Each number is 500 + 50 x the weight over its row's rms, rounded and kept within 0 to 999. Layers, rows and columns count from 0. Numbers have three digits each. The size before them is the row's rms in percent of the matrix's.

# down: layer 6 MLP down (transposed), 2048x512, rms 0.0134, rows 1787-1839, columns 384-511
# up: layer 6 MLP up, 2048x512, rms 0.0541, rows 1788-1839, columns 384-511
down1787 089:380458498514394538453564509513462365515473437466450572491498450487440475448513526476440444518488553517495535456431419505452468456570496515414496515461433507544460407518498499559549439379506491482487505471434567454587462451449518531397476404482447435476436496584534534451476451515495499512504496497587540478495485388485525587499515513451483493465648485499474501479589489493497564525445
up1788 100:572512510593432562556500427547537482520486473453507425465498429546531522555555547494423455546517584467611494424455432496488511463473511530605480542533470487683500475486525424583532426327434507430478560446548407440543504572426488495383454498469529566519597587583414539465532438528489534481592473487522581462441505486449481530558506489435481506468573511585409516462463503538474495575523
down1788 100:505525571461569441438509449436449542527446499407483435534487596493399512490525501598586563470522393485583549482606449507513579556599423489441430514440574571463522517516509570434510642565553439459524500584524463554453445447529563521632495529443431410538447466591551486434482500481459461546436582475553513519558559480522537546514465533522448511499574424524534472461441524556453554617430
up1789 097:593535505516434517596541465566520465523563440474458496495519552510514493497428464533509426477458493564513487607422488507441455531553579516429521529534471539501468505516460562509502481482448424562499571509418561532508462543525461513492448578486473456558503465482455536466501455575450479478543452507569568548559496526487488466523516525449491491569376437547476590490407535530473533521453
down1789 093:387456475514450503601463635443624413391444575385534476547552531516446443413488468532443501568473491540461448577462423466428497460445454443464414485459431497447416590457545500553563550525474457521546453521386517521517494533417527542442470486482468570554462546461452588506477507493539492545557510453466528508478524482555587499463436502497462383576416496493533413524541570416548498420461
up1790 105:510465517342421530548505389444448497462475505542460525486493508515470531499436483471472446422490496409567403440469484399473423457530486510474503498476459511488461389589557408479496505473444471491572592494502471465474474485460604544470525443490559480485504444496542569443541569535483503561587509491439454519430598477518474474460533442451445580522448463453504530565507516513535561531507
down1790 100:507450491475427535522455491525440466524501536427460604474516538391537561489506498543578468528505410482487565382487383574524508477479440443543623499607468490507510480581520465476568451533454527555555562533497515513482400532543644541479559540457527421450466516482483438452501443366593494519441555470516478469528420569479443394498492562542485511481528401520513493529503569404449505506468
up1791 099:499450490498538586560483455551505476486485415485441447472504625518536443460380501444497560505477487460573466468427481405463477491476531552474524482567470432509501502454423487521519537481350499499435454422465526434503626542532469536513574520474562468485533502556462538469466469604406551479466455569521456510476512444527538442532479511590499534551428482437557556529436509597603536559461
down1791 093:445496484560444513540445556467552528546588563506438523545456537457501467507519580459482535458514458482478519457438534536612478452367522629586509557483552459504488508432550577541500447599516481478626477454464504555481454534572579516489454446533512531537417492565444607547468525462535506462564464468528548545492525513435473481508500524420388430535553499493456476459533511560479498558527
up1792 112:466505562427515462505412526501565467449491447442499510548498533507489435505519467558490455470455528470536455477462467485438442509524488508436424478447492509476527513492466492571461621469519509494512456451543474470490466441578565571525487506493478481458483514539556502546553589537456487486476435476514416513528480565469443497436419546495425532504531551548510533409543513559493553580483
down1792 108:590488443454536539563538496520449567497488527528477486450465486435521432505550441516503425486537541513571480639519502593454528525447487520536417481523491453527510521512492523520449550553494483520526501574504498487638534507433427512501586492446562509619515466444501502484455526369524483514498425480405450513447477479518559555481435473556466612488558500480544545540577462564493533485506
up1793 112:568489539537541464474555462439561562467568493497365477437488571537381561480421466503590535498495474549577518503512545469530510513484576502450435459510500510458500557572591576580463551475571420540463552516490479506507489479560538560498455509481515481499415518543554509577487497631596371541505618452519499493524467501524554528561507577476470438433613444535513489539520484510519491521427
down1793 105:573538442463460459458618468489467557495526457532509532553428502499434531328370450482350432527539531539443524452474567510525559499585541509526442448504532497482474504391496503602442504571444589514411496395491556538529498539452496518521558459496452471493480545512482528534487490487499451574489507483476502516517564475569418491491439487551509438532528475492401521539555504443422481513427
up1794 107:492538500511534538542470498584545590486497413518443474470561536574538517527482445544476452419543573446468451606472494537559472447493488601546489449510541507490557448557476518481454477487448434560570505442444392401531455505485524542608445493509516526572481559413524455595526555497564538477448550463553501408540563401529389486427533393495520495515496468456521523552484452469383511466456
down1794 104:501568575500556471579478483504479558500561473584497546441408421505558444524536356488522529465453523434599295465566567472516561483540520463443536514536456521501467591498605495472443443535567539466548483476474437545412453509525462452468531494492539535524480479448520454543522526434465449477420469384541454490411581525504498535420511538431529465447450417411569539502514518522471547471448
up1795 087:562591486485431444464508506516573565550529558509551525583533448471579541533384498461455471504415508486438514558412460514434458477451584470494463478507487542502575560475504427462513500514544501423490468528487522535497506416418515458532522566399569506556525528495488400454458430536398468556492506526484495470489389534365536489536592536453499440507534523455427518501432483557493600471539
down1795 093:559462461599440447522586514503495539519524473467541432396563464516551532494463567375509460554468574492581505438543431531474505470451439580410546546505521451461573646429533425537551555539516447513486494477471494505558518503541466604597590457484421428443521523541532484471541441530406484587506513524529473442477468477528550429453512498520530426460502529488499465447516466519442419482477
up1796 090:447477504441568497533468488527513512515488580528503536534419471550474447481598524505465450613537544455433409503392469470494518494520465532496500478489560536500475490511504394534497559518501523548573506542427508522465499564434545437550475586469430505633501449492470449494461485473415561496490429508521446538561487484561511516485486448597457465591540525422344418552481437507559542522435
down1796 088:492407551477579415445549570457571494472488594514502526430547565490467500468414525423503509498514516574513532565530503501516503530520454509514516445545598460488535505467564531579518433537479481539412556447542455526595492462520390474527517513522461530377521516469501515557516536397469495474499415432460482403427550562509683511458482635407484518519577503589531490501399585627492470526550
up1797 090:557591561502529590526506566528559549490532456470445584533592475495430533470519533496425574514512523616511467474518544396413438494462395505558591479505536515484597490553527449550420484492488415483498526537524518552467432498592535389491504486481452553496521436464462583444454561536507561452444542525502527502473463544504496495558445399497507397528515544552491537491453474438489433500561
down1797 095:442457500504467514460508526557550524549482573500435562504430552527584487531487380470523504457508489543472493461520413499432508515544497566476515457480510488433525506503538497525475397433542507523415435561466460506562559449498486482507527507555452499510471478557459360440584464404405439468555479522420506477473468487442499488393549401478544445529395521433555476487494528413516473409513
up1798 110:505538478540520532440521625492466611511484547553465412419484479440493554530428553523464497511419425461432527568482545501531508483467502491559434436509526464524523374405490452548462488401555526530545567524495477542508443505531496436507509551576500505468479346579472620460510522394524475541538575488484463494487596520493521519456499429544558394499473516494460538513538467492607414515369
down1798 101:510550513497452481525548606524505496515521458557519498522441393482475492488523589468508473536491440455421508484507510553511498542483549506521503524555522527547434505595441466441387486505468427470383567461513459530442532499635447447520489565496472540498505491512495494481468465543409501476507415462592411477522580392541503438436568450489546530453618532549495412485444508558495475451493
up1799 078:550529468481525523591474522484458535494443457448529497457428540525507511610490569452518466513388547516394460492536510414522562426560491546474466499457526494506539456450514496512576604534453474490517519449483537452557500544408421420400446463579485502570544519515499496443574540514568476576495369516441505518512444455475448588608499570517522506484456528460527540427400524540530623539496
down1799 089:541536539459521444513545435469534484572478500477596538501525549550538434494534605439501459530473556479450462442435523480522411442566457457514505458517510510538536536515528524457488565474524473515508556548463502535444435523486528431498534501551508554540536392513484514477598510458520453466431525491495603429424464491396479478393521473418391554531513518454458592352457519457504460518535
up1800 108:481444455650488455458545428470557456553496578509562434430471547481465528444513438551621491500536406468484524547470443496484466422515597516481521568441554541523551431494517518604509480431580506560541628553518450485474470511510519462536437490458510488476460436462466489443539513542531547506466378495478411569499418519467480456495415445562508541423563412526406559475523565568510456532577
down1800 114:533506487550622533480458549513497431521481540483472468499494535533484580438481500401520460456487431538528511490527506522541471462517494514417517597520480577421479496406528488495541476527468503441485591455565562554557449457481506482568490467530427509467455490464574451494544433523518353528562447519458494446496452548481462545481477430483470581538522414545539563461457506535369443471467
up1801 091:480502597625532546477563468607507467510516473459462517542494490495540511537487515534566468560499455503519542511544490461553528493553402523582500472420525545452463416518546476491520513497505554509504463549341539546438470507632509532557471544468391410478453459408497446526486481474447496560473526464432419562549547440449487407524476564481447419521567524440462448531545472520478497468461
down1801 091:598517459472458427527499518404480517500560466401467458532520471482470589497472467572590550459525439444434524551478470571496439447564482504456494504524514510487522541569551484474505579463504393504595545520437533519499473451488545494529412469568435439534506535547601451494446477493522434464504564451548436538620498604403560584500523523552560460599507471506515487549529522462501508548487
up1802 099:521446519551472542511503454595447563526453534477447505462535464532556465400514462514417527498555475559582597499533447514515464611452550565521408475531510460553478499485505489540445503422513514507551515499448485443420376566548433610440551569555524535552475499468478435501567531534537494521446574470571481538498565422482575583492489440418507450522530503473530501547502626561496534443458
down1802 109:549469473534426441566497550475477553497464430536548449433508426501455517524422571481479535490439528489504465422495463475498497462509488523622464518506438487461449560420525491486473464464462469497557431513493476515594573530539505494518469427518536496519518513426408492507433597551514493488457513496390526424453483582518508578488439500383410486511512539432518587513461428513440489487487
up1803 107:480508443529515546517443498537422584471542490629545506578562382553465527460535505554580498448522453461551502519489602384478567522498548494477481456545535529521565453523422431553575513519557468498410535550565455513471543441516466514462450554512504478442435415567584432506517470567562457453484489471428514448616487512536607430525535553416586499443518425519449517499499542512558457506429
down1803 102:527439507480531485426515407560438485409535518527465509532587460514448423482546481582544489547451460518518500490541502403467526501615501473406467507429503483551455534529509586498484540596448475557437524563457417495457457501546501509496484540509434516541507423511510442483534516438504448425430491553479426502439511432467498450476414520538442512514465523488413634541458544564544530584576
up1804 119:538516520481375504527532501410412537535474500529547504496379446489443509428610486469479405472469510533506379529480609546444516525525459521427474487552525478563553437530498385404533511498511442488464573411434566501581511499574447437439538450551458524572545428521504476400552473547556527502536489572542581548542490349552549465471478549466497429503522414458527595425602483467469460512554
down1804 111:455578505492512481585486527545485461446470500506509491521588492513499417483421449504504405485405510451520476509523530411384555470494452466490562472442453557572550597407559496409551518550475547515489490443534453497519470562427578484553591576566416450527454459541520487497452538490448504421462538579470402497445458583511560410480554481427384484514503466480441426460594507530495446436472
up1805 105:477491538515499523536556542524441474452422504526498511481568511485504540526454490451477533590547484518458485523467537533509510468537473530509452506528473587508439553428518571559554557488478542521556531518517482472403382472558569632541583508493469436543519499557542533536415476519461333437497436520483509547513537543561537421534579447545550557512534523513465466464451498573548473497494
down1805 106:455465504565514538425526587522486476484520414568521500616525499464518570544455445545548613578513584487521522455497574531446565600547581558439465462466555570557672570514521532464435493581598475425487481616548443595475541495590625490450484448492511434409476469489542499438556542549479446461559442427456524467556518498558563444462442600442455538500524482476547428490495512458532496464506
up1806 095:454471453460571487419438447510528482462430448545487460485498571497599512496502458482517363526421499500538549493475518449596465490399434561637466472534510559453497534464468453545530491568470461476524443482481465553501444544398581571538557457539601542474490538405419444592505527468456525518510441476471451631459536483516492535575576529526540475540550548524434466413458468552402480497489
down1806 102:522476507573529488384499523501463433547547505515440467552510462493538559534477399461551485469460535453444493507562568550462476488479463569477465549488530585498525494531586421446490400502522467396556429451496473412504452523471544438493557473495519559434491596507582491472438432503473467503467478565468566495508402430458528507463561504556473525502450458484528516534489450489512460570554
up1807 099:499550471539551462534539569475553521595429499600499499488401494457458397492465433492445520589395596458383553483485443491481527485515556507382507470456456454545505531574445580476485570656505539433502478492489515439461486463564409546506473512544593590438435476540402549469521486511530536451489479556473461449569466432489438529524552485528483439549495447534535527500498474467413451429498
down1807 098:450493478499470422575493443475530436451555599541431539503445519613457411490552564544517510486473559546552492552532509496636486454448521467475459496469413483560512474534513486460477516443482482452414432472503636582517565438553533456512508417402464534529552494528497406377499586538465405440516492534514454462440429509530430523524402548522570466528477510455539465476514422498532473446417
up1808 098:512459545550471531593430474553485462416484452577467520412425500469530536555576572452447562537568553488510481559479498455472495492429506566562457589452475566513519524535463393420494524406467556472527528488562482496561501551522491425446508423529509478587542499523496498482446551505490483556474519516486470468534517479540520587465503503512554437453495527452522532552508428543453509397555
down1808 099:458439552539488511564588567533560449440461578566539517455508456549466532501520568527401485571508516438517516618448550514534511466602432563610549468495407493459571482485446420486487503509529466470421473490477493551524476419459535456484436491555565480565471492589499543470517499486557444425526525558508487499464490478421479569518596491529532493512498410482549534448421445491635548465581
up1809 107:442489525523430538463582518517540504512455482450465480550590506437399401525518349533452588570529451519525554449514465524570470518539561432517513523395570503534550547468547466472458385446515556467501616468467568504524502525532501480367574580642433508527542498482566548519544580451438522500487534563438590435440489546480487468625489463637550535534504465498562413530456392505525470506569
down1809 112:431533526572462508503437455448573533514558533517494505445438503485445548531447398499580531585492513483431503528475483439587518558512600473558572567424435422576488501505488599473529447416497539487556554337588543412512524490407511484523500523484492492500484576517433479430487534441538498528482501423503486523522498556467570455562480500528486443551513583486433557540428512495502509487531
up1810 095:437505489536508537476435514468505452473502469517562507497487505560504463514545479472437508520437472494541477488507512576527543568511483524505442437453518495453485445492424474613491475470516489506466495415479495458523489489598522549509477520467457483478503537515447395505349542543563481636522571494573545454478503511498430502457489564543502507480560458442468526480497485470485542489454
down1810 103:544450543496468457473523468535509475537489573592381453474477594542509518573482502469478490491441427550528464500574442505457499476552465498477458469580511520449537547491516591437440439488503443603513459503474450458443520509549486471550484420498503458599488472472478488569389434478523470473527544561402543465433504530543393469525521562502469524438439477489419523468478494528388480449461
up1811 099:486484520507543510511656398512503544541432581478422437480474479525475476427453506517560450479353619343550505540447565482445489477476510476413437491451581592541562401501518476485552555524458542478529441560459486429469398476445535470463592476471478484501433539492515500518488494516560582438553492528485469422532525417531452556429517434486437529450480526546593504575446474437499514481465
down1811 113:508516552475428517489551617527431539394546480501502501420542551556512506472494557434559553448461386515557485534471532437532530499565518422487572455445466550440513462454424501494532469547474444491436585531434499536507517459509482525449616449592416573470531579523543586547437609508547438493550573575553463480495518467473479540476448563416487558516415534603456514492495593530549416446488
up1812 095:550571548507576528477500458499478445442560522485556481505526424527586623479462514461541463485601459458522568421480407516445444532472593510560510546511499524463456555370448528486501480600424466459495542377512491503469499512524476608428549517505434577435353508458458545445592490454608522539510501417437544539540462535505387477489546518475508625438445472508439401515472548517427477511457
down1812 090:539517575453469464510476474460416538456515417495388480436444477475483629510544525510465568488437539526463477506418553399458563466601553442502509554494540468594450468513448480560578386556514486476369483513428459520556423516499484512587399558492495404522580514501452613476409565527506553580450442544468511461520482526513473505549452533559436549459574531486455545487512558475478515522498
up1813 107:541614501485474519451404500548485552499543455473519507434485439538514508545508449457532544477493569431601519514440557451467467467490483542558556594601470529595518513492467503513539463554487488513541444458484503493525488533519537566469499482546466420543407548460478495505500436533503502502568401508536566544514497514480500481567522473547509405463475466502495414428365442464433562610521
down1813 111:559482520465440443527464428522549536461540442480503549561474586515536492409486514410482438508552521465546609514524543476473508438493484497425490511523507570535536524516461484498578526457418466474379425470545577602501468524460546558483518561531465448509587529550486567572433516604522499425496397628551539536524470623498578527567485425522491525462504467540518515568524547429497614584591
up1814 087:588458614492568430467488483620515492435458417586550492512486468482484516506483527573570492529565614465480510580444513476578514427510455563522492478636455527478517511574417519495540505507476481457469470404541531522520536503477531501522577466481470511434578526455394488512564453439453487462520472485544567504511432461544548514413486440619538545405517488505528503458558511541510484407536
down1814 086:466480527585485496528487475476475584540472609526510578605442426545436484500544518536528546599463483503532488494446404559464461548472549558464570495454518458540506439485458535524591467505463463551463534592539559530487364533501368522495534419469436462505532493499506494511416379526502416463416522521458476478434556490467490462458573467500527456489533413615544464436487513434561537458453
up1815 117:490636504474341495527407521557483531402397479471438538402436561577505461405403488485391457467506491565573561546495518496453524485534497519487537461503456566468468530498493507499501512472508578550459502476576471392539535476548548462506482494548478590399593387547532489478531550539446570594442531462526541536472521499441463546490549515419478450534450463516467505453507572388565492428510
down1815 106:401523505469446470560488536512466493543408506529547511437412544430556508467490578488456523435450473504512467484545506485473488442443404524447452456588493517481421458491506551459520514482463443437527475492537563575495470549470613554473523555508477548523497462548477523425640542514486481592521507497497534493607522470567458484491576421456510452614464528474569497622562478418504597420523
up1816 088:473541478537541490623496521540525592452428533409474506490495518505514539495569466507432391507597488422439507537460516475452517438508539549539515479494529402449490513519482474480483481556455497500493460507509463502532527442525511433456451608521592521550424372584415536552523558481491404574452489481497490511461522528470503563487527510520466476496478507566532478458514497433581564444486
down1816 088:575436520472489451527528508550438456450490488520517493453467532479554522557532485543542493425541575554538470498436525445537507538630494484451510526564561468457517506459559494459560489504495454552472609491680402534578512516547471517528513535527437529502451506386390504534384561489580536421519497525515485410606476447539543452503496502520578492421508515441555469557542495480610577523537
up1817 097:426500584465490478516550507415481580468456480462439472507481535412542641526516532545455450507452402444578577600463449561475489459414454549474533514466543550533487545555484468419525474503406513564433471409550383514490512476372553533506482501464481470520529590475513510504494544458471489545516470476495448499517542524451484472499549430493534507457455417480457590499481450483546545465544
down1817 095:585452539502496530530482530449478404493460521605468574565458509458448408508467444559536501481537540490467442550441567462543519558524516431482573439567520479500497521554542425534519501537490503501528518525577552415458590509565493470585503616478450545505444475478492535536455462573509548459495480504418499452424517554542533479478507481454525521472533457410576491593511556573393440553389
up1818 101:490448492472548524449525527494525535552451605524487481450559528509533452442585442511485507474479537507478484551523504369545473519515501506536569348478514595575608494438494599604500529549533432528475452513634540527523464394476395485443488576428519510608422532434489544600544591479501422495614491460559493447512524537527526511498499513609533504522498436501446458465567512460513452506542
down1818 100:493488469520548492485453463422580441521454548439506533451545525465450505521567500473615453588496519518469513486414437545483602501646555498586472644544526482592542599479458605505476540516552593494566465530463513447551503463504391588544547560559487447529468539458479495522518441505508532519454425572498540560554491433510456517439458560555557490550483575451538447550464526540538551525413
up1819 081:505530440460441532493589552532445458559478483532498507509458485504452543472495546528417507582598504540555465615571512494509462494547555475451610428467514525542571471575496488434484525521559427485564428407483518436528490459453467539497441562474452484439457529590561473527544608483411616464493412513436439482474460466482518569401529480509410514458475503546465501508595563455446461482510
down1819 081:402442502439534472566590381465473408468468498464446500467432531501513506475454475441601523460488482451565457493459556448457596472526576455528477479455473516451445527452416555487595432473434453516467526482430529433478449479456428476537512493490571432489488477449570521498515478475468522486431547451552556508526634518507515483576500552550511514477486503537451445514412489488484618503430
up1820 109:477543460436538463486501461474502499482521443586514511475472479576479563452556434539547489564417453597511581638532443517470351446431489407499426539464491542521526461541515569598493515494475454476476543545550473591533431505522553504534529436489484456523468558472422458597446459460500578493480497489569520530405545391503541463514475520640478529530485527590464529521506417462509481396549
down1820 102:460558509502488378500454452551508619504486489481499565442505498530472512482494510468456461563537473512475449471571623530584441557547545485594503507546480550494501573499516540530520508562509480500514456417456517573412468473586546458504481637536458502508545474498480500577465467436551489543486547448511555455543550461461491495489468422574516418629395493546440475496517476473591491523546
up1821 090:534510457526523531449468531558441498541416384545535431529450542517524554412535541487505442536600507486499475502405584508478447433412522498473556543470514387424449463552453506505456521533492644434418486457501527485527598468534645576491504457536451465552543510492484556432474536457378478458494503469447551465549532504415432490552513506510561593497471512460428504439469499534493521472486
down1821 093:491500534525510580504456466577534391511503498455521514523605391440594536438444566487473383529555544500543513487427499534493536520473480497538484525501570509490577484588417454384525530481556490501477449433440447549585555444492469516552498528505457541536471609481529557414480517597504473402539629435436484505485519487474555500580526424534637506478492446571432508514507448559519471493486
up1822 096:530526424438494510468494556528433504599532458510586474505494547539548563430440472523417449426437456529515629509530510535497510482640486596495495526542489572513510474561477580587600480411535531588490564473490512475498453549450454376458521505518450464436453489449543478432544459503533512507405485470524532398415448528479490492478556510533492543414551545423600569506471443548498562479505
down1822 094:460416587475590445463487537526441435566516473533486529558534531512516449453524447520531498435535477464430517444494519584526475443461484544461501512423490546437466481440470491537514582455492454531509535443457588587503519573540435461571541449492465501463452569530535598489513474526439531509489486539498464449497509481504448395445481429482473546563551483503453460457488458505478439439536
up1823 085:441508487538535475475539468471563461501529549542560511497463465459473573417407557489562522498450473519495510547527512459548461468540495449446489563540541444540444432499538396572455474528515526526548495500543491485583519521503577484608528467442452473514548566486559591459507576525514570502513487523595511489501437529535516471497520478490430409421492422460414424518478397503423523520414
down1823 082:556521583503537503523484540503498518439481556460520528510610475493489590529465537555530554365542460436468499459555495559471571552545451408485539494437531520530650609517581472549588441566481460541527501628506450537463529500489495574487519476622567526523485514485484505477492491454443414482489498590479495516515535532552484407619497534500449531497593449583529601491407451528475493526445
up1824 107:592522444630508573490472500545545571553549584504514532462531500501524326472482459484423531475505490512535561636433507520495636521522467474478453456531564513487516430500518587529431496541484593481565511453494484502473448417488523532589547544418497471499566492528533565535453446493522495507426650509483492519471529385452467441508498458566494531488446460531558499383536498427473607513544
down1824 117:415438405531448473446492535539550467471461625611471532467566455524527363428514560514537478656474480510558467435507514592495553511473552530465491533483461547495445514502559389358459559540606494523458506462562461397453498500457546466511464523538485478475520478429472485519458446409426483451509516473489417502433455457573511452438531446500475492424553448400455537499506456584457519468418
up1825 116:476441390615512520613522494493481500586502492460553449524521469427514475511533523517480527495574485561446490600511384578477411564424473462478475583546565516437473609449523505475434527452471529555522555480566481498445515510490448564487510610447498465504385483481455483516482497393543560510545438497600475470490531638487493420450534494538532563430480428488407444486521487421438545371458
down1825 111:478479457518498488526464512657411486478452506420497391413484465502516598508449448550534443520539576439560443507440442463551441543480484581490494606448566507519446473493580540447555500498481460548595511418474453505502638544397447434536440429483443459477452523515381491494520482481471540498453490549395405434502508541525478523503547490503472481531464531503418413583607544402557514599502
up1826 096:473528528508538440532508414448498593508568525456450448452434477471433522451532534465509464401584439397502556440495614473414525509519516448529523476399544497560549410561486512448459496506506546473425532503491535510542595512472533530561532551522480469543433484497486461519510425423475521503594470533466546479522317511505504582484443455487528502493464488518475488533560485547518473439476
down1826 096:543505426439545455565455449462470411397551429494459578485453485468414520513371595457555457484490528607527565525398481577467445576520463545458412467525561523509443409525554535538492467488515541429465430474498546464565406536455507527570545506408525475540526545502539466588542466476498442496427486507534580532489544505614479519458646554489406579482500463502493458542445491406460504572556
up1827 091:455538428478467472469599489546599547458512481525474511514490505395508488505482649521470429542429507512508584541522506499497517567564511503478529497450530501592530499501432548481501453471456411485495501422486458470468553545421474632506525479533474461560536491533488504477386505564570511445430592436508454525546458415442540480547576454385380490499539533539522463571503501481547400494516
down1827 087:505495419491506523502459540528436408543525515460477518506424469469587439462524480467489437550492574496548508456535581536445494576503470456526475491575529498470506510496496503457468389475532482576427457468521506459538466535581419424463540527463518488466498509491466473488508507451517476483560585470402574479504479518483495480448483503524539525533400486486546484523496466486414526518485
up1828 093:489563543424537497438477503513489504407477442516545517478506566428491493497571509352423551509471499508463463526487534486487450512551520559440560496480494420449440446463493504532420506539508512409496520486481471560489523463530540514485424445476514477503545511506488523479524534447470535408449428510589593452527498476528466552571481516488431622559492510470458449531558418500572488502458
down1828 091:432545500452540552452550555613555510547384519530525554416461534555477507435468435470432453591493509485495610556520452541446562452630447520516467494469538504422542512434529477447533428455469476452455422383570489510506544501464416430470566518460477470484455431530521514469453484512549541582512399494479480521511447500477436470514498420469539529541513543475494512460509445371498438494501
up1829 099:391519502556497479465642439440458434533476439478502517495462493474517459485509538520448502492535392502536488525505506442589532504478549407555496475466484324548470495463410393456537502494427446512538541627450515496530471503485515438498510503511423534519464405565424510444570426642469522521489515465521546496421493488421545500407388442452517480500405498516480445549453517417414456542528
down1829 097:451518481520493526521560518484466473434560521465521579531453468528523500473486536566474433640455549494369441387415587439481502502451554519571508461577501371504495458448467464469520513503562420470519471544585531515468574515488507540458479551504416546568472588503508492517514545523449510551489496458500491470423485536503459472381467451504535637538471466508573429464471501454534518456536
up1830 089:553544546500527574431496486493487448477534517547485604531478502435539565580452501520467475466459572570465472514462550449562508493492464468458461522450534483466593498446527475564480511611382437521570500538392450615565511533465448485462443496529489572513452458522488398510462492467494490499548491609493471497479493557465390496491492507546477491545489452471566438449433470525448579443529
down1830 097:443506526452515576488515536506479485540461551561559636540532482450505500466495435449491505488466516621559543455464530473463483490506451478505472535556431441532538550522553504451493498615543537485490487498592519535466480472491560454468583414575405480560387423528482442425495516452456508429564450431474574552483469467520497519534520513503599618573379491559606479510486481545428528466527
up1831 107:571511510490471484481366430522397459423493491507471442598474502589423495529547496557500402502517444393482487449523544498486549452489485540484491510530459488427439512530539603587442565490437481502581513563495543493478513430399562470484577496470497455449496553499518488538505503500581505471524574487534529556529558457531500436564338421575522473598489492418537488535526512378545575531560
down1831 113:534487498510555517471495472480572483459505443510454554457547484551455477492511444591550544421485528559564557485528560457513409478492494499505567399536506515505435441613530521417557485607485428473493475327472565531517506486481651468423543520588431562540453577490478584541449528599535445434478453511506386549505501534477565525505492405545508459504569428397507498507432441454451476494479
up1832 082:416561511573485458463486440526433489441444535519524467504481477452443463566471520504517502541575552457511527457497467464436439460497496571599510564515450513470441461515421529557498495457585539495462436477469482551601465468437483625493459565491457508458502541565425501535508511458512449519499405474457546532565567653472463479499608495439516411481443476412471530543591463539512531545413
down1832 082:422505482386458577531586433533450496464438492555560591435451534477546517533524450522518486454451509439559487466502449591489519510514540425506500453511552438414545473528495458469550424481471520515337503489525561470492523509496506481471437608488501543495556445442499476442494481554500554562524553538577485541481495471465470466454510475445502625430584435512517540560458595510399469432576
up1833 106:471470486516502444469466447467466459503483519543554410494493487490446572579596381584539526551494468475449488526407465536532521439481467479521520448440483505476468469513474462534475559482463534424460545440529610606457474538518485550431571478556493570505496527506459496476493475419448586432501462475437534510484517542551447535515472434532483521493540457551524553490362476510465471494533
down1833 100:459511506441453444496521345528381490460453461510515483474485475540572496484468463527532474425468446505549496509468523490485502520464562471464453520452435545533482492450455510515520455549521520416451529571498499516518541515484553431519403461532553557499437424538440533509502469675459548448458509493527485495425526469553556471467563511467491518552564534489479416568606461451469393513532
up1834 101:497527496493489467475393498438509556503511467485575570574434477630490464574506552484435495489501445453507529460496408420467511387566532498510571498513534556528462531613465508566525469467506558443475478510469526439490431536430472559456496432558491491523514519619491480483497591471439415390497557513417556456538478534625504437443455519530453499479613497502469471614628483506576533501493
down1834 096:520514484434559614516511532533489501585546447558512496498549451504453464459470511443495481403480465585465538540457582440534533550582525602571478455501549526602465420480502536574552486462463488500594613624492561478477485495513501447439584440504465473482516480460384609455462462454547561599419561491503562493528478470491482516500457433430540485448556447435450446527547513436470508543525
up1835 081:500464476518528419496569499504526478439449485470506541586471476489510494414552561468480467550556506436452468420503487410544464515490417484553541543516539473603534540499541509446399489527522549462484427441557517386496500542537510521459492523465510530480499482514527415424596486429489526458446461533539449504562410505518509589535506498502510475395502573527409416496527506566640527421520
down1835 079:446447476457501508521552452531490445436496448541531542494530541460520438442484533539516565444550521496436400455478524458494451493471532471460530415526501425459558444582517454525475445555519426502484512513497517497544430496523476452532409421577556624440505452472505487465418490411576441572498423496462520418466440599517391541477522557500468400463524507501520559514413481494513638497505
up1836 103:464479547567486542486512442490523514471468591552554500538502468448490455492441506451528584447486449500473558477479520457530516461517427500584434452493482557461465532500557387459560572579512513447550489552539523605501486471573545646471466495530525474595404489515506451513432472407407472567546526427657507505526546494474573574516506480596461455428474448544553489507520513561591518566416
down1836 101:511677422540482516468463505576489487425532464516463537449510481570534504572552489526499448562448491566482546586465494526462481563518520479445591464577518511564521528451502507532484488521448525493530544453509471428419487498511446458484485564540464454433532496517479513525600483540516496596553494586452430517380537451535439514439455484505437480484582555492551466394441482487412456518491
up1837 107:552590514466529550564487548489555504526403519563441343508506495533636491510488500452467469531539502493525494464549465427623533555460554412525543448521495443415431387376488450499478453475402482502511516520494598506519406439548531451448452506488547476516450368464528514611488444533429472522474535563491526560599477476474462436497547564488441544492464507502464475518433449515524457538580
down1837 104:488428486544445592513451446508475504508532531470513558513504472609561550489493437453482454497487438536489557522484430468574366554487548467535548565445400450462520528524405435545546520596607498568476505500437474528524506446466426637464593433481529515573502489450584491507518448510480593543497472561416561504582514500568409491439419430501457574547538377483439601501483511389424510459499
up1838 099:584513460426599401483496493489503530498538462491533525497533487557509531486532508448533593460450528537406458482541494542459471459470552495474507530623421443455516417486569465573518595509482569508566511470408548450501638522440523507611521500486548501602543463486474383498488468494515415511541500473503340510578527464582436445541500531511498440468641345397551526441481514511582560496568
down1838 097:435539428496451492604454487542437472484353544451577401458409520497536590548550403474565500504396467477415562416524477513444480523532512505499428608566536464487536490534509476540494570447438481480524582485410464515474533509487472471521485458477510540529454485464452535448532502362446420538540488483498475467538520513544534589533615386465510516459605471489514487601465510474541568513535
up1839 100:476487451496569485550470506567401459568513491524564435611486488522524511488479474454552514421495490497613578526554626530491464521464500488475543457529447542508533418515481424437542508463447504498513548563473483571567462475440557522569507535547549517497462471452426520430435438434511439484486538488510498482480506474431502522531423538545529432511458478508530444507405547507495542525474
down1839 102:463552461496470484450512528585456464457517508488566634600461506462555479473455513503576521414594563536459559539530496492475450514412419491517467497445509528499565541514510448480429541527491506499522501526511424569585511436541430422478550409443414519453526439555560541403553460546514430470451451527467531535506500486515500583518453486543514477490525507563464544537543534472497475560538